{"num_hidden_layers": 12, "hidden_size": 256, "num_attention_heads": 4, "num_key_value_heads": 4, "head_dim": 64, "intermediate_size": 2048, "vocab_size": 8192, "hidden_act": "squared_relu", "norm": "rmsnorm", "norm_place": "pre", "norm_eps": 1e-06, "positions": "rope", "rope_theta": 10000.0, "rope_fraction": 1.0, "qk_norm": true, "attn_scale": 0.17, "bias": "none", "tie_word_embeddings": false, "parallel_block": false, "extras": ["capped logits"], "init": "normal", "init_std_qkv": 0.0323, "init_std_o": 0.0, "init_std_up": 0.0323, "init_std_down": 0.0, "optimizer": "soap_variant", "learning_rate": 0.00457, "beta1": 0.95, "beta2": 0.99, "weight_decay": 0.059, "lr_head": 0.00756, "warmup_steps": 68, "schedule": "wsd", "decay_fraction": 0.796, "decay_shape": "linear", "final_lr_fraction": 0.0, "batch_tokens": [65536, 131072], "max_seq_len": 256, "doc_mask": true, "train_tokens": 460700000, "max_steps": 4802, "dataset": "wikipedia_en"}
Each number is 500 + 25 x the weight over its row's rms, rounded and kept within 0 to 999. Layers, rows and columns count from 0. Numbers have three digits each. The size before them is the row's rms in percent of the matrix's.

# layer 7 attention output (transposed), 256x256, rms 0.235, rows 197-251, columns 0-127
103:455468518519434492518518509535533515502474545488491496433504503535473504537531489514504482468542508537510492516499504484543508442503505532519570533511539496471541455474518484496506515489506473498473518476559499525492507497499518470507510510502437527521551497516484538494486495482549472524478484483540515497524490504496479486502494528479469495515480504529509498470572529499503482467488
105:509488518486494495514458496530510466468509533505463516501507502497511508498535470498499500536470497509513570485532494520492508549503541457480533484523455459492522501495503510484516528508548471542489504531481509455540495454479486484485515453449482526538535505526479469510465506518584495483486504504497491487498532479478454456496493488475493468522461489489509500451502500521477510483524
109:484517509482476553500488466472493554528539471498526494531495492522514472509482519472483525549521487504537492534490454468510496496520511503504532487483532465515516445516508477461547481518515482468487513465497479504475477487508458527505528475502526550474512531508510500510516531500535533509515448542434490484506528501514495503439527524458495487506531488561483474480486537494480448495519
115:492508513499506545508454515541442493517472475493496508484545507484477473510508541518500491454458503508491475467471467522477491515532571461504520485493533504512484485436519440532558506486487505466508503522472514457494426502504495489465516497527503513491468547505486501482536525495512487521498478527480489468540476454481523496511498471435495552455473490511480547521484506482487512519517
109:500528510502478472480461526490511498489532542534495467542475501518546532493475523483497507495524518527512542505553452513483503500523513533460522499455495484525467530494520453455488489478554494520543518487532501497516555522501529506464501525491521476522519488499456545507500481494518451503495495481487466529526455491515558484472461529491517478502495486450520509472537496517485492528511
114:441538495463498498531488483514490512469493496518565523485533477489469511484509483516477507531450467502500480506524511512452501492478506469469515524517595522468480489465527466489495516518486527508508461516525521476495498533485483487504500465506490505472516484488505499494493496455474491530491513512479515503481476517512487502529534499513515474549509528457512525471496473521530457535509
108:460527494474482484477528483484492464539520511485521484452467475500497543498451508495464502495487521430474452516510487511484493486539495491493504491540504493438491485507528508511511521507484508543542527535519479520516470514494527505478510439443504518515497516498544498495475500558497487483458494488548555457505500493488520508486516522499504493497516487508514470459473447505494486513518
103:514467560509522497487451459454505458463466522447516494485467493479504518499511471485470499447490519487495518488518514460542468528523485538521519498518482511468491455453515522450494524490501513520546463529509550509534510483510512563503529516501509509511531453504481488500506491506449468489502515513514480492480506493490541530520526526524496523460532485507511508475509518445525476521484
112:504552490469521522481511520474489502493482494471520532489566534481452490501516494486460484461522521505478542531499508525486507483546512512487511507482548523513469476525536530492531518476484493498471492513482481518509510463456523501491485498487475510486497508466536533462503493490535486518523476483509494497503475486479491540513504490491462457482501525497501504507551492420443499485518
108:501433496485487459509504519507482478469518535457493498534489534503485465467512475551507525495494515512455514501510511521498522504524494543512494490454519481528515497468466481484522503490468497515537528437478474490545493483511516562496501523467493470500511501474536528537511501507497501524538496493495503494493505525493492511493469495445539528507469473491505426541502504495485498500565
110:512516500457505483513508489514435486482481513497515503488496537509519508523502480531495475502522518542497517473448482539502507503479533515482481492480487476491470501539515489490517488462496529498497509511515480502483459464549513518516500490452470495470503515504457493447452512489523510491488519511501500539503528523526483522448505510500470529497514478498594506467540547507516495522530
113:498510491490477492437500565472544514493502535481480485518508438536501477510517545524503470516480505491491476505489466491493505495494463548582488508493491515485513499509515501523480480480542532514504481505484491503490503491473505515477584475490468480483501492520537466530519476513499483508479536512456503486497538513481518474528530487515519532496560450518497468472530491530434526499470
108:508505459536486477490507485491492451522486482478529512501499487508485469463526535500510461483489508459545512515541485482495520486479517509520483503466460493481498508507514478502531534484523551497540501486514487508516502497493505463506391454469502488502515519528519537527546488524488515560473504514501487517511504483492501480470498508484503489520527486498487551491499455500531518496466
114:459519512527481472467453489520507530472517511489482518503501518460514562527499501532457504494541537480501504486563515519444493517483452480487532496504489515513489520503482469503488541526476463501485534503489512526510496486495500468512495516494555481461499474483478528536476510551451474475516457493495511468500525468507552487468518495522494520498523479545512503518478483505507474488477
109:472517534493494487511481525468467524507501502528514508476551515484518496551503500490500526483509528493515507507431506517524541489560515511523553488541549505507515561487541540496468494477517462488458528500538505500508503540486462515472489468507503490503516457490531507484486487476470520538500562467511501483482528534517493484478515489506511498476516503499484471537468465510497478495535
110:480525469454503524525509468512499470501567499495486529487524526526476501531522527491496506503474462499500530522447493505478463527547486481523464501515527504510501529516456474553491464491439518526523511492488499538463496464537468550483506493494507505481515517506473557500493508486509502529473528513486480469526499483461538478516534521477497532475476483484486467511538469499527489518530
112:475520487504560495500477475536506448492506513499480470511493489467476541510505496521503482498436511488529501449525532483462502478522486477491514536480545488484533487526488482470528477437501540498520511519523521461554508576489530478524522524511510460518514523542445524505525492495503506496525476535459522520523512533500498481501511496523470477460519491486539533514509522485499500490461
129:544529537498461479480473475527468505514521511513497533492504475512488500497494480513508517505475499444467448473477530446497476465522492467501514523491506467502531496534528468441495524502551505513443476502514476513514586522491450485450482461509543457499485492481475516504493476535494497480515443520484492505490517529497501458499507543548515531443526505503507490502511508524487472499512
102:538519495505503543499497522489493524534469507480510505460455486487506528484479510537507503500545490535534499514496497498455476509478504501496498514469512517468497546485534497473488518545519518495503488500529531506476466479501511552522522513512447502471506494477505481529486451510567512525488475536480538504493576488539494507485511528486471563471512503474523489500501475464494528541511
109:517466494522507523507482466486519512530477506492524514505494551510485489520495486484533566504453542497517485512517508515507480518497535490514472503488550498511451509493493493523496492509497509492512493517468493501499508556512539506527480478540505520527512511510511463495504505520503459473473436534522459492509483516473453463535508506454531520551467490512512470519513478519549505431498
125:534511516517508489508532539500500485539474472496530523483509482526515518496475500518539491519418510512472510526515521449514521466488460509517544515504510500511434494540485480496516495527549471504501475487509489518493546539514472533462501514468499505493495484532503471520511462479455510502529468522524524487452522480556512512501459530508494494484485475487532495498495462465509481526564
111:505509500495544525515497472500483484480537519530446465548525536446496519506471544504511497473508537525534488489489490521458502520462503527539487481519527469520500484492509516505499499536508504537476489500490492482532490489506477540471516489506494484503512534515479466502514451483440511489495490502493518489485454511485537475504532505518459549552496476513517506536497513519543480459503
111:508522504494492513520477500490518502530469508511520537479520505508499472451521509501474531489478527482452495470473517468473496477486478500464467498476465505488498500474457515553489519497508487485501449515540444463501504498573492487477529461505488532503490485456448512444518498478536499481470523490531476494536503507496483499543501518491516483521516461505492493514524520530449511496522
115:511512516507503486467513491460509568467509531506469503504465529493507455537489469483527480509498459493517522504523495499494506534505484469580488532521425516489477520487473510451496513538485507490513473482498529505462473499515507485520522491509482462500489448491495470487510494535482446530517500539510501529549467514475487533485488497461519517514482511511488483474500483481528501515510
117:462488455471567478519496510490464523484529495535515503512496512495514460508524481483489517464505497555541512496465475508497483502521518513497505449494508502544507487440511529492494511524463483500476509497484502526549421485530503498522499503457503500477484510489541520525512531549500509502460470497498527540504499545520507515499478451497456497473468513482483486525479531546468460535484
108:495527525551511504531501534501498503488473523503509554521505509492543465501518497553530455476494524504553483493438508483468467452474485535489513509491468473507506503511511569481473513474462498498502502460523460467503532531497527508498485496495520505495469491529483490543457504510440520477480487537523468505503500490506563479513499512475491511495488493477477487503519516514503515497537
112:506484500469496462503488504527466511528489506540511474476470514524517509490555450521473505501516500512522477521517545474495532473526510474512496483457493518522485487436527502505494451506429492510523531461473502504485526478500489502493522479487540523478502488480467487517534466489534443518496470462480507498483507525540512485506484517479481505484475434574500514541521481504552480481500
118:534463479498534516505513516514511505500469487484495529526511499482447539488519536488517548498496523508496512549473495490526492479507492458493469499525487511459519499533473485524496527528546480486516534533485499479521564537522497448481510523498532487528481510469510509507492465492526518498471481519481505534485507471512485499485499527534509503522504473528461476500474507517540499499490
115:468479520465465460516502504528506485519519474511576473484481475492494522459483494518503540496486480484513466468504525530461548501485510505515518491488498513494544480557480510516491504505545505468506479509504503532513470509496517496509493529497482460501497494487535496473448475507476495494496496521518542537500541492483474490541489534497512514489456468505487507482462551472520497481438
111:507514512527460480523512516483553489461523477537519457470519492510550486496508461486501482465518495503525469479476521496530478541513476529498469499501451505491490483491461436486501483513470464484486482494492489529478427545518461508532502517497515467565482525483499494507503498482510523538496502484452477511485477469498521501544481486542507515518528513489522501453511492476566530477538
117:504565548529525495530509514478484502496495535462487467508501465496493500518504504509503492498462561480498534486534523563491535488502499509520521512517467502520548469499508487525443516473530495447507459479509465505468508505490487519478479530482518527494453512509511505525472513495534493516479502505527555475465510532497495531484508485521501524494505501514511520482498474496500482508500
110:445492463466503495525528492479500472533484469501466535513506510529534499547516504508517478488508499445501488510488469490491514503496496518512546510510508515540522450476510529528527484529486477517491505464493516490496516462502444490529468556504469533531503510524488488503490518513497486547526465461533492522470484486485516508478489471546526472517485523511516500523483504496530513521522
109:560514525517525469467517528474515510480492465519473533512452455504504465505479479505517493496498519501493474504490523516499481466541462510556550550490470501504551529515517543484496516491541519487495487513540507478483492513516494521484493517508518522495497520486536468525519509524478489498412486476484489473475495490505508496469525545517495458478467500538499518514507492483528476520475
110:485481499505521491510485503546492497517522480487520507500494504525509504505479448554511473505476500507524517504557492469494479483530489494504510489498502521470436482510488561514437503445554509496451500536494502524463487512488498496489500512501507512494514480521559501518451492485519470528508525523516451482502488500495504519472499494539488491508535531509476493471457489502514475501503
113:543489502514464521502469507495489497499454533488468481543498531496490536498513495489514447516488491510495534536527555544541491515513528503496464526455457496529513492509504511485522489476452526488535501523500464458493451485460465472498444544514490513508486501463449504502512477492487527530524491517535467488467509507451494479549473499513520477556523503506463503502452494498498475488479
114:457474477510511469455526465498543537477461505505502480465533465515515520515517492520485457546493549510500516486445492457485507488503526470500484483453522496459522525488520490496467523427544475506517469534465513442536519488537509532496499527483502468533502484510536510485503493499497511485496473495510476508463534497498468525535520517528558496442480520529488514496491497526509465498499
111:468514476512521494492457526503557519493444522509477488474421502476557515490517519504495538491479477505506439498504497509503512545522500521544526498534471501510537559502545485472492464502467506476520494471511481545449489495515534518520492480525507503531527489529536535524447483502505521517548531500462482507522512481487475486457500508543480510532502484564484510488507438507485489474518
111:491563482490531501476507476495475480488505517498502480528473504499477496458499481524483498479532506493464512513484516512467531484479507521520495513518503492498456492457477480536534496513482470541513507496525486524511449504485545514511506493516517504478513507501501500508459551484471530480509470484495473490534536495513525513529509487498551465518486551520501526520518440495496545565541
113:471497521477477492529528475542494468462525537530512497514468510506478503539477526472534547511544501506438499512533430501529497502491536506490501584519486544496529508529496493496469508471516464504516484484490507490496523467530487478497465496458519442511475529510471516501494503477476480447497481524503489514452491472501480528502454489495508509527507502573499523501524500481479511522495
121:512493525508494509499501494456506495520479518520514502515501538453541515496505524500535477551507499502498518512563472499497490446536470479521447475444504517515500519463498505506460523466490488465503478538539489481514599469489488466507458510538485476492527482497536528462494528490514505541459479483469487509487535459510490500510511517516539485511504473533552497507473528523512488491489
111:541515497481501463467489503491498485516466510523477483508532481544469475473464565514538493476450502496475589527484530503494537498497506513523525475531501507535497479473509475490455538477496508469544508483477518462470498533482472483504483464507521486487511505493499460501549516489516472479489524501499492546502515515493477489493560507498505533505488477526489476492505514435523508478516
118:539503519537541504520514504537502506513490518502493495494538493514473415499506485490525529520466536479514550495496511520455520506490523464426490547473470529478525500488520492494506498484484521505490505509470517488522523548480489492518499455479475502514552428481512539502464490489491495535520513486486498532501493484477455499524487487523454491492456477491498500494494515493470559506512
115:511528493524517473494506533505523488492516520514508492505506529534487478488486470521483483472462497479484484518491491444508492514495498482491515471453505479521503507472503488469543467520529445475438488476489508518517563517507493507445516444475518498479499440528462489512492512488493501468493530521504504533431540507512516500514488485528483513509461494503501512501503478479501471500437
117:546490536499515505494457492502515485490481529480480500469529483451484517450484521460516525522506509493488519464500446511540530495457488486491478502454491550447508488511505484412486499476543487504481542443562515485491512494523499529528482520490496528523449492474482506479505469500515485507460491505520501459443518471501509454485529531505473480507512512466531470497474489490505482468506
113:493487490506482485485562472482517471493511509510519477520492479447457477530479505529480496463503497572482496459490494514525498501494451510518505501508518543469550498547550463466483507537458521512539492472538472535496495490467441469495505506465532485486529441499487498500527535511494476489497480490535481488522546571499472514497500508527521525509483469482447468495483534496507482475517
119:498517422518498509538476491475496487518499506560452494494484539457509517478490498512528514489557465487526490502497510518459523512504455523472488480542527498497495478473495532500530456492456496496494475512437513506457475483520488524486487452523455484524493519547495521464491525547512475509501505521508515555544514524497462514522534490457498491524523509489488526500510528479502433493537
115:498511499517477484497512470530549521478500542508548508558480474539459546476523525502486529486532464509491506498476482542493472525507520530544458479541500458486508499488509516482465504503498484485539498498480545512504515479499514557538501535485473542511486513543490514524479499538501456512501552477493515490496516507502503514500506497536490526497494524479442507540522486489559463513487
109:515508516512477515494514516515491509528519533507519456478526499488489554522527498506527510526512512486470496489516490491476499514495462496532439454481524526481523464519464475514501509530546515502440484505503480499538504480477513462517489510506545509492508480483492562484463496486516508515450521498510483501517507525490504534457484547496501491485452520486516515541489500498535463532530
110:533491516486506529515490512496527472501488492488500537465476514477500519489497537502515500462540497489482520478515526500518530501505544545446461468447509530474485449487495500505514456485531506536500525498527481488477502458503485461482435490512496505552479505465571544457474472497480486523523521502458494480506483526507453497511522468469532495502517518491491487486524514521463536533494
117:487523531521503476509516480516455544445556431486475491517485467545497497495508461472464514537506492526465480515529486496528439528482509522520481523502545522481489492503507514505519521483498463525451495520482498468443521502523475493516538481483512515478464454481474481518529516498481524508492538504491511476535504488489522501510509524468541466451511529491513534486522520496505540489501
115:532521509548472500490496541473531519503501420518499483509523514475475502468537522506512503483456539530497509489509512523493498456508527469496502469504460554483454447517521504538517566496467469508488509509514507523541535495523462559528530487550495450483519484551492533477487533516489503510508486525518560516464532515507502479522464494497487484508499491510503511496545488499486483498471
113:487520479497498488479532547529507473497503529488508511472478462542485498503505486502508544493479517507477476458512530442535485457484514509525459504470507492485495484548514444522483522563549510501491480494524491490492492516507526480495451492504532449508503533516485511528477509475486503538513480493512469499494530506501512448464493505513510498488530479452547498505470512499477476469477
110:491478515501505511498483453467507516510489491478485493491515525487528466479489501514510528461538512520515489541520476493490509537492509539524541459510505519462502489483525487490489499456462477432500547491545524508499512476493520485536483497560482514471519504517447513460489480509476488491527510529515517483527492449494467484524498500495504519483498483448480499493519493485521500504492
119:521481526515513494557499499500533480547464497507492470469477487465512516494491483483499476494494502470483496541510504509478474500529510462481519497500504469508508464505550509512512506519500466500512448513555479457532555538519513497479542499544479488498471507486451519518517494490517529502523503489486474508485478489502495514518493521512523529469528509474526458501474469516503496481475
118:485482450508509523494537518517504502485526452468530480468524455485475463497469496512491476513480496497519545473474524484469474506504489487506476500480461517497533503496563494507466512454534482529460488498529485465503536505505532487512482462534519481502526513474480529528499517474531511469507483518528451527498491458538517475519529497558484506471492517441506503513462481493463456491540
# layer 7 attention value, 256x256, rms 0.261, rows 198-251, columns 0-127
104:512521513454515475513516510472526508530495492526507468491519519514473517489498521494500473469490536547462512509493505497462508498457506459491534490491499498524496506498486475539491499487484505504532514493505478521487517509519530476495491440493510518479507548482527514558490478552494513527523475497509479509500539516508506526508502455487482533490500516515485446525512493542512463519473
110:499499514512458534493496576504494527523462496568526497517504472511489499516493505535546517470506485518490487527468494472494529480499496471510497470511535513469501515502514478478480458508522521536495523492530524494497492531519464533526540511532473509510501496457544524501515492451487476508505454490492483500490505500493471512482473445542483484533475513494501543447533506497516466511489
116:489558477440494506509475498469478511462509492503484499511487479512505505514484516510492489456508529504524500532467428483498460477486502515493433516521530485474477493509509521486493486507474480540483512501536519516502456503498492477517495493495463488509517516500513517471471484507523532559492499529512511491479517525519513473484446502502523491519489497550458483512512518508445533490518
111:492530572503519524504521503485481493497492493538507505484515494478506559522504473521462475481553449503493512476497535458505512481524472493510468519490488481503487488534466520496506473498511465476486502457480490481506472511443533466566504470503542487503523547478510483486522569496489526526492475494506493544467490475526462464526498490513499505494487472480513457488473532452518522546510
112:512525520495486504464503486518462481506529482510473480488467451474497487465475493503531476471487497524498512527510498538532500490520526486499523480500541492525496504466487497498519440527486518517514526538531462497497490470517489492534483499502527508518519537483467511520482503500527462477540459450513474477524496475436474512458524499498496482490527473483467490481542478495479472490538
108:533549522517504498507475536525461489495506482521471521486477452480423497463491515528509493515506479522509513532481489491494538503507481514482523486513507519539506445557508474482509495486508507485517469473459470496494530495509458502511484522507466494563497495518475468485495526507513475541493481474480520474516535464495498437461493479520501493511510510514488522512454485508502538493489
106:484501472511490507483497498507498501503500519544512504479515471493495496538549485505498485503483515517468507482482479447463527461476533471528462527539467499517477477468521506516475517494521525536512500515500447522454522530490498518513467488458533469515497484512531503532456474488549494484507504501484495470508518485492436471515485525479547463499544489468503516501500541535518519500462
110:522500470481512525503487467558536474499536495469522503511478463539497483531484484523506510475499518491488526508477535546487530493496492482485505447513480478483496481502495494456505532520535488467468483482526488520532521580564495508443521547486539475493519515511538463502512481539486500559482470475526468498519497508498477478529505498533520532501490500472481516488518535531505492514539
110:515506508563534488528526501505541545524486520492485457533524528481478520531498514503456485516448511530511467487519508466473501452541508471519543491548497491432482456505523544475483493471548529526464482521556541479522493497513499462496501471522498503488524515507555496475512495490513491504487524491472548484486540473465502520553481509496511546462493493507493486485477427512530485476506
108:511467461500500495500478464544534506501534507532506503538529458490485478539513482514473495438486481500507530483500473494523451517486501486499493515533504532467494491530526493522499493489499539485523502517546491514487509495463539484479501527484470505524493511517474493523487481425559526488481477492511544511473486497456523471487528478505524508543513518532456486519496492526504534521483
116:491525481508477518518527454497481466474524540526535527480522520478445524435513472539483481486482515516450507517457482463561516493472485430458533477483492496525487510459468476508486495526499558523486560504513494526506468520536539492530501515499509519508491484501475520509478493479483471554511502531493519493481519499514540485489553491473502465476527526511526494497509485503535525479494
107:470498497510487499469506467486521489481499496486483519494556511513493511519490539497484487521464519512525469522503513515502487494525488466503502547472483454526527500483479524461481491453480494489497472473465466502495516487506497506496501482486514496492495458438471502486477499496479502456451535512531541436522519450526485558497482536485469490467506514459525543519505461485547489485488
117:494465512516488530517492495480491545490463510459512505539473498484490479462473492485545501465453486495496496520475516420532476508518478502506464544493529507478504465481479535516441443468518492496472467513461499496507498529504456511483506492553481498541462500451492483509490437504536530449499486509515436502517536525512500493482470510476504510518479540433447497462506477480499538490488
108:511516461493536546515520482505464507512573520503482483529504464495474456493469506476498507495494489464519509467490476527543486493515510489520509504492515528507501508483488501499508504502452522499489505501494478509511468511470527421473489520469495503522506510508465515527501507546521501492489518499445484531468491516520481488515471507519560484512535482522476497500489475488548487479494
110:533462452479493508452525459505452528467499530502514507466477499457481515515526498513510485448487524473501457510547497515465525478543537478464513478484530508485513530519524478501480495497503451491526493483550499507508525476481512503507484498498484506498505471496484465503530461499503503527484513428479489518488507475497513480544480516499522524535507513516526510444527491516528506466467
113:498494499477524522512533500473503560470474479508481542447471468499505478512521474504532469540508538508537452501476474492525482491478489522508471518498526475507462509488485520522521461530485500507521501469498501518500498484502456464481475495515544533507512461515509479528516472475518503511455506464485534528505487466500491520468467472485457520536492526468499463491504431483499546504554
115:481478476503503510499525486479548495516500508520556511472492523471484504492492486487522468536534506500477470532521482505500508447487483547483493487503476521456500512494522530477495426512473524488522483487481491474481450503447513517525465502496501557509530491467486477432473523524528455511463532497548505507542540483540529505463474489494439507532477486476511533502495485489491507492490
106:518547490492520494487507481490485510500503505507474531518489487503496515507491498523544502512471505533435533438542464487493440536506468541491523496463520500521487470534493456478497480476448482504511525531513521486511513538481525482520476507509548501514476536482522506486476474489486486524511493520478526510443493519484528502481531505506500469489501517519501539466474553477488454519535
111:470470504522497538520479454511523487510519488512495475486471462526510472456487531464510537503480496510509498462506535483533530537509482503498507493480482474510512478470504522484490506540505505516523478484516462465513516477460470543516523520515491491458488498481471460504496503476489485499493526473500537515470532487498499487518480526481491491492507519491507479511537540459527495516485
111:495495499445505555487498464529496526527471498524502529528474504496482509548531471512484491513502496516563526518554503507487490506544548532498510500474529441508501496501508525478505501529485519498514470520507480497456521496510495492526466501487528510542548513508530516494474528531539523499476457532519506517514510541494524475479534498533498491497493505507531492509464541487541514500443
110:492518454514429468487533549494489495511518468501509485492492494483492484475527479484480470478448465464474507454501499490471496520462469522495504557471544496477472506484470528484541502483517475456489506544496480529509524521499496476486498501478501525486520509497465474523503510513534501510501517475497493474489482514517468449515458464495533503518507480515497461500467485498503510540504
111:502494492493496492476487486552558509516536526501465515445504489480511493469491526547497512472507486519524500466475507551577527506426517480497507484529498475461510446473513489473523511458514498500490493475490516527494475521470506525548502484502528510510507501473491482491509489488538516460497466535483536543456475524523486546512487486472448481504519513503483488542524505499485503480520
112:513493450500483498486480543499486459500446523519521553479485499512560506519491510516506491504465555468494504480480523480448510483442505494497508543509523484520476484546516497513477513509508476491519532523503482530519472502500541480486537464449512475494555548515489507472518513493528505515488503500484505507495523513498514486522523452492529486456469547492507521546507540505454480491482
119:522511494502498522491491506477493484483528476457469463521509488503468494539509468499485479458497481479532510495520497485493493529504547482542508520498520474497494516499499485464461529474502484532532505500521535515511470518496491457450534480521460509475477533500517512471515465502466494491508525512460477523485515476483468480506539468533498453534500540490465489454480482501471492495471
110:515503493503483501492483464459525514528533487500488506470498475479504481486486486473470482505495513503456504493507532510524504499529471499492483479518518505517498521459516445451480534492543482501534488506483516537509480418499527490484483500502482507528508564496549455494497509519518493492478527529495556526503521491527467481481491510472507529539541482476515505474470533525513509481448
111:506535504463496477491493485477476521527504488490527477535482479461536452535498494503502486493516540455466527489490504508525523524479488531469506499496501476436486520501494502478487478462531510509488490517539489515488477459533486514530499543521487551509487487519487524478517540469478523482525504532492474441487534471517545493498453509554473541555484519480513495503520526489490465505504
112:502500489482478480473492522507518498471503467518536523528521485545520507514521517467504515498539522487523505470487504503503495489507509500544499525489533471479512434510478474534508437501519490468498523518518543556497509481495507506516464495540492493476474486488519485498492541517489493540467507564536478486529477498487521512557545503465454497536535512483483484474495501483504516496477
108:468494464491521513519501473530481442514539521514483489484462578513505511521525500539484516466524515503512483504486489465557470526519462486537479517473485512516499494524531525523492520538552527495493523490504502496488533467480512459508479479486502513578504493493500537467537477516537525467468462458517528487525472510457526555482505479488493515522511477483530542524495479473464513521508
109:490449501534528470524488481512506504564507529444525486523542479457507510503535490502476530490463475474517518485494472511484558482518509508505523482486490461526511514483511517523522476490488493538510532502487528505485499505526485476486506537513475510503507524490541509475495513516508508484479515488492513515531502521525501522472523584491477464486482473489516522472517511476488487522502
115:446549489463490557518491518503478474507500500453454503509488529475504507496499511461494451479495496536490471465474518508485487513532501505480516498487503501487492497484503519479488534520519530460533529491445505516482564546485515514547503484488472501514496506483488476486523489512493464499504515504536560528507469495471491501491493507487492502502473501483537534514496493511495466496498
110:564485501492471508436475514508512485521511498508532463527507499460475472472507441486477516500535503493481529527512494505477513480515485477486475472503534488500491510538511478507481488507533486500473497492500469496510486557523529520494510526472483534511483464454496481483500510525460517503525495520481515474474479467486457510497477509484508505527471505513496517518514507511540477492526
108:470482495498520452500497507476510464483483513554538493464524525535506492498452515488495497481484492486462483533504498478509470491519465513513510476494479458500489569493492527526556490470521561534493478479486501541486525510473470518485547476457519498493498494502490544516487493463513512493511494479510502473492483507521502501484527497484477481524503523456498520482452499536524540487537
113:439559498467528494550495492523519493458478519499515473490514465495493544469495479481531492491515472502523433462519478479497525514509520495552500534494510500503500535487480478473533515512492547495539547429504452508557518478526505526502549503480488496473471467517455505528472524508497483486507491522528494521530479530501525533468498474448524497489509501425465518489499519476522494511479
110:477456502458472553484526521538504461483526512496520512510522482497516521465489507493508483479501511447513503506508512446505505457515466562507495501507462515524477539474501510485514475463502427520528459503517501503473522507519518487489532473506482477533473496505506464554512522499474526474451498527508508489487521494517519503436477515465509478478470526506483533510515449501515488499496
110:502470508515490513512541485488478490466505512531496504444473519497464505467483497461488517505495514498522490532530514489507496501469496500507514502529520491491487508491466521477485483525451560504469518463483495554503482475498487485526497486507502512482495465559520459524488553505491504497482542554493498473509503544479503448448502506505513552527525480485551505489538490492474493490494
109:543533506506510462497507521520495492518519530530490476495537499511474550529478530449525527474493532502495477544526475465544465484473504505516470503474492503518484498494525478515516505520485496512532478497473499507509492514473496502512500495486470478496499496493487475506496512509509531434502470507497521581467564503498512487528528494508535477500560507513509520519538531461510502513497
115:503526530491535516507518503508472495457519518468505504503533514518517553513534510481506512511490503501537529533497505454515486529541443441515506504516540497518513479501541510504517530479507515469491509507517505492509505480547492483537482476541457510504488483483489502484489511521476483500507511405469508489476490498547483491489513479482520546472495445515438483499483554531517522508500
113:497529471536498506495530501502531491517504492474505527452470515465520498500516516455498514523504512475540482482569519512487515452512495471494510481499459511513528473472486502518513477459492499502484505546510491501519491510517516547504569460514493529513511521494477491474499489500482518549495481492524524504495475481515485467485532477515482518503514532470486499565421467533513511548486
116:459516538517511478481545493527493491475494481511521493479493507481501545455493494495518516514511487491472504494490548459484495486496481510459479478515504439471522501530488502515531531530497486527489538474475507490528523518488538501486514567500533546486505503496438517507512489486509475503479485559492477496519492553516497512458485526513508540440512524538499534531461504472494513481480
117:512499513479531522522498479509509541553531530433516523517462508535550500490478500534490490457540476523522460538511513505529452495490484496511530517498523539507495468497486492525519471500466494529491496502527486487518496498500517468525501478465513467457463482476507457490470479487498483482491499516535505481473512510543490441505460465557489468512512500515502505507518492566500527508459
114:467527454441459527558441492453473501519513507473495508481500519490515535521503461494505469495455490511523488510542486543476535495499533546526528487578530482489503481470511455491490515533501493481513484530527560525499510468526528486476508504495518566489492535500485510523537496533506528514496500481483497455490488507491493490506517501510515490514453481489505503494525497464516521460502
113:522505485482510535546515525487519502509492476456525504498506463520483519510499492478492507488520468522519524509510518527511493504460496471400521517494515465467500532477500500479442504505500526544466479513464470487475467468510509539532498519487489522475510514523484508530506471516530573511539496468470461503513483503510512504497515464516491487464489472495494535517491491469506526532470
115:510497433487511480483525499517478525513498535506531521520448514542469515474459451546542465507494487473519468495521487525494506497537499543496484505513509503500534477475481524503525491499467512488504499481467491445459533485530522512456516509527514500525523491500531527479523548492449531477494516512478525492462508485475496507540501476497511564473518483469508516485493513492538494511519
111:514513457503519512500513482481474512518460514533505522527517502552504494481489515521527534502548496514493493476490504499466517510518544503544497538516476469528469527506480473576503527486517502533486484531481490534494479508490530489527506561531491473510508524461454502509461441531508511512492532492498483520497495546481495492525511429519469524486473481475546490483539456531529481474478
115:469471529492481491485540502499519478487486489501518490500500494521472509484505495530459506466509474528458511500542506469477470508526556482535522532537496501470482523511501461475492501485526445481472512511515506536503516508461457480463498518501522497491541506538527506516522475512532501537542462467489506526481481496499503504514519509553518487478488510511483492506475508508486505523500
116:494443502508539486547493538469515456506491490518485464491517504522520486489526546529490492508495512538473470487508508473497512504530501468507487521481483521495458503494489446508491529454493508452502500544530485515473495473500508498515522515545485511535483495492520470490498504461422486496465472539492493482498458487486483455524516522518545506489538524471463531441493513477470481451500
111:533480477527532496459505457484490512463494469538482527494549516520489486496514515487485493437552513479458498533503501510536505479489514494507562503501501464462498461445462500496553496528468484492500490501501514501529541509515508483503516492501460471519476450456500466479494497456524478438489500475487489516494457508439496473468481499479495537493551475458502525507479494476452522513545
109:494461531514539482486446476549501513500493459487516516533527433504509530485512512489507499448484520501525482465496473529505468484508484480529513522485494521515525483469509491491496521536523479493512467514492498490485483557488465516484493533496502505493507495538460478495520493512505474498476561534478525483497480492504527519496529492514472523537500422511485456500503507522499488467545
117:424482491459503506466502501481526439502491534519505444466507519525514514505490503511514486514500503499486543538466471500486520540471509451503517477534539532535580443504489503497517482508483531523474462517458451497517494526485525489482514508517512501485535510516498509517527480482488520557490481465485501528475535503454528504508470466484501521487493431545493509521487467501500498591513
118:483470500485463482470479503509469526512491459499524519481494467512505525511502491486490502488518472502508503498516471426507491542490522542505493523518482522538514545470512512481554525535520496492508464475473539490479509516520536477534483515505528543540527472537527516496443457517489485504504499459522508483467498527499547499527487485507446496457525521492472486481464530538480530492486
105:517484511528510484516461441545479498486463508493497467501512482529495496548408543516519493514539493509520482490531451478479461494489497497495515500507501490497507478498461597493523461468497499501530530494502525488490518490508492478517526496524511525521518497495521470461518526494524508511507490483485536489528499523493553518479513497516503502525504505491489549531521510507506515486540
111:484529473523524472541448516509506493509539489474532448507509490496494506460461488507513521539487520496532481466452488462500509439542491497483503521484479495568504477497500476507492488512546479489476455502532504439493479488506509515486462487488499493532499508464495510536494522471516510506496501470537462507485538545489473497477534523483502523486544499484537479465528520470489541513449
115:480513498504488515468467506526500483519520481504535536430509487502485495488479516475493518486508533526468525492473461535507537506518519494523501539501502515460509492463537458518502491534512470489483532504506522491528508499489502526551521525503575545503464481497545503497508552494505471514512499487477526490485552539509471524455521482470546517521475477478515505489502505454502518483509
120:483466511471502518511459528488501523443498553532513546472512461505462510476542492472505509468544523480484487471529459524490494497500529515472519507487511493493476455476463521491435500539499505482497499504478521494489450514519513541523513560502503545538534510506465490500492478506497500502498482464485530468508496536524469518482528509522497498517506504464480494508510501515520546534555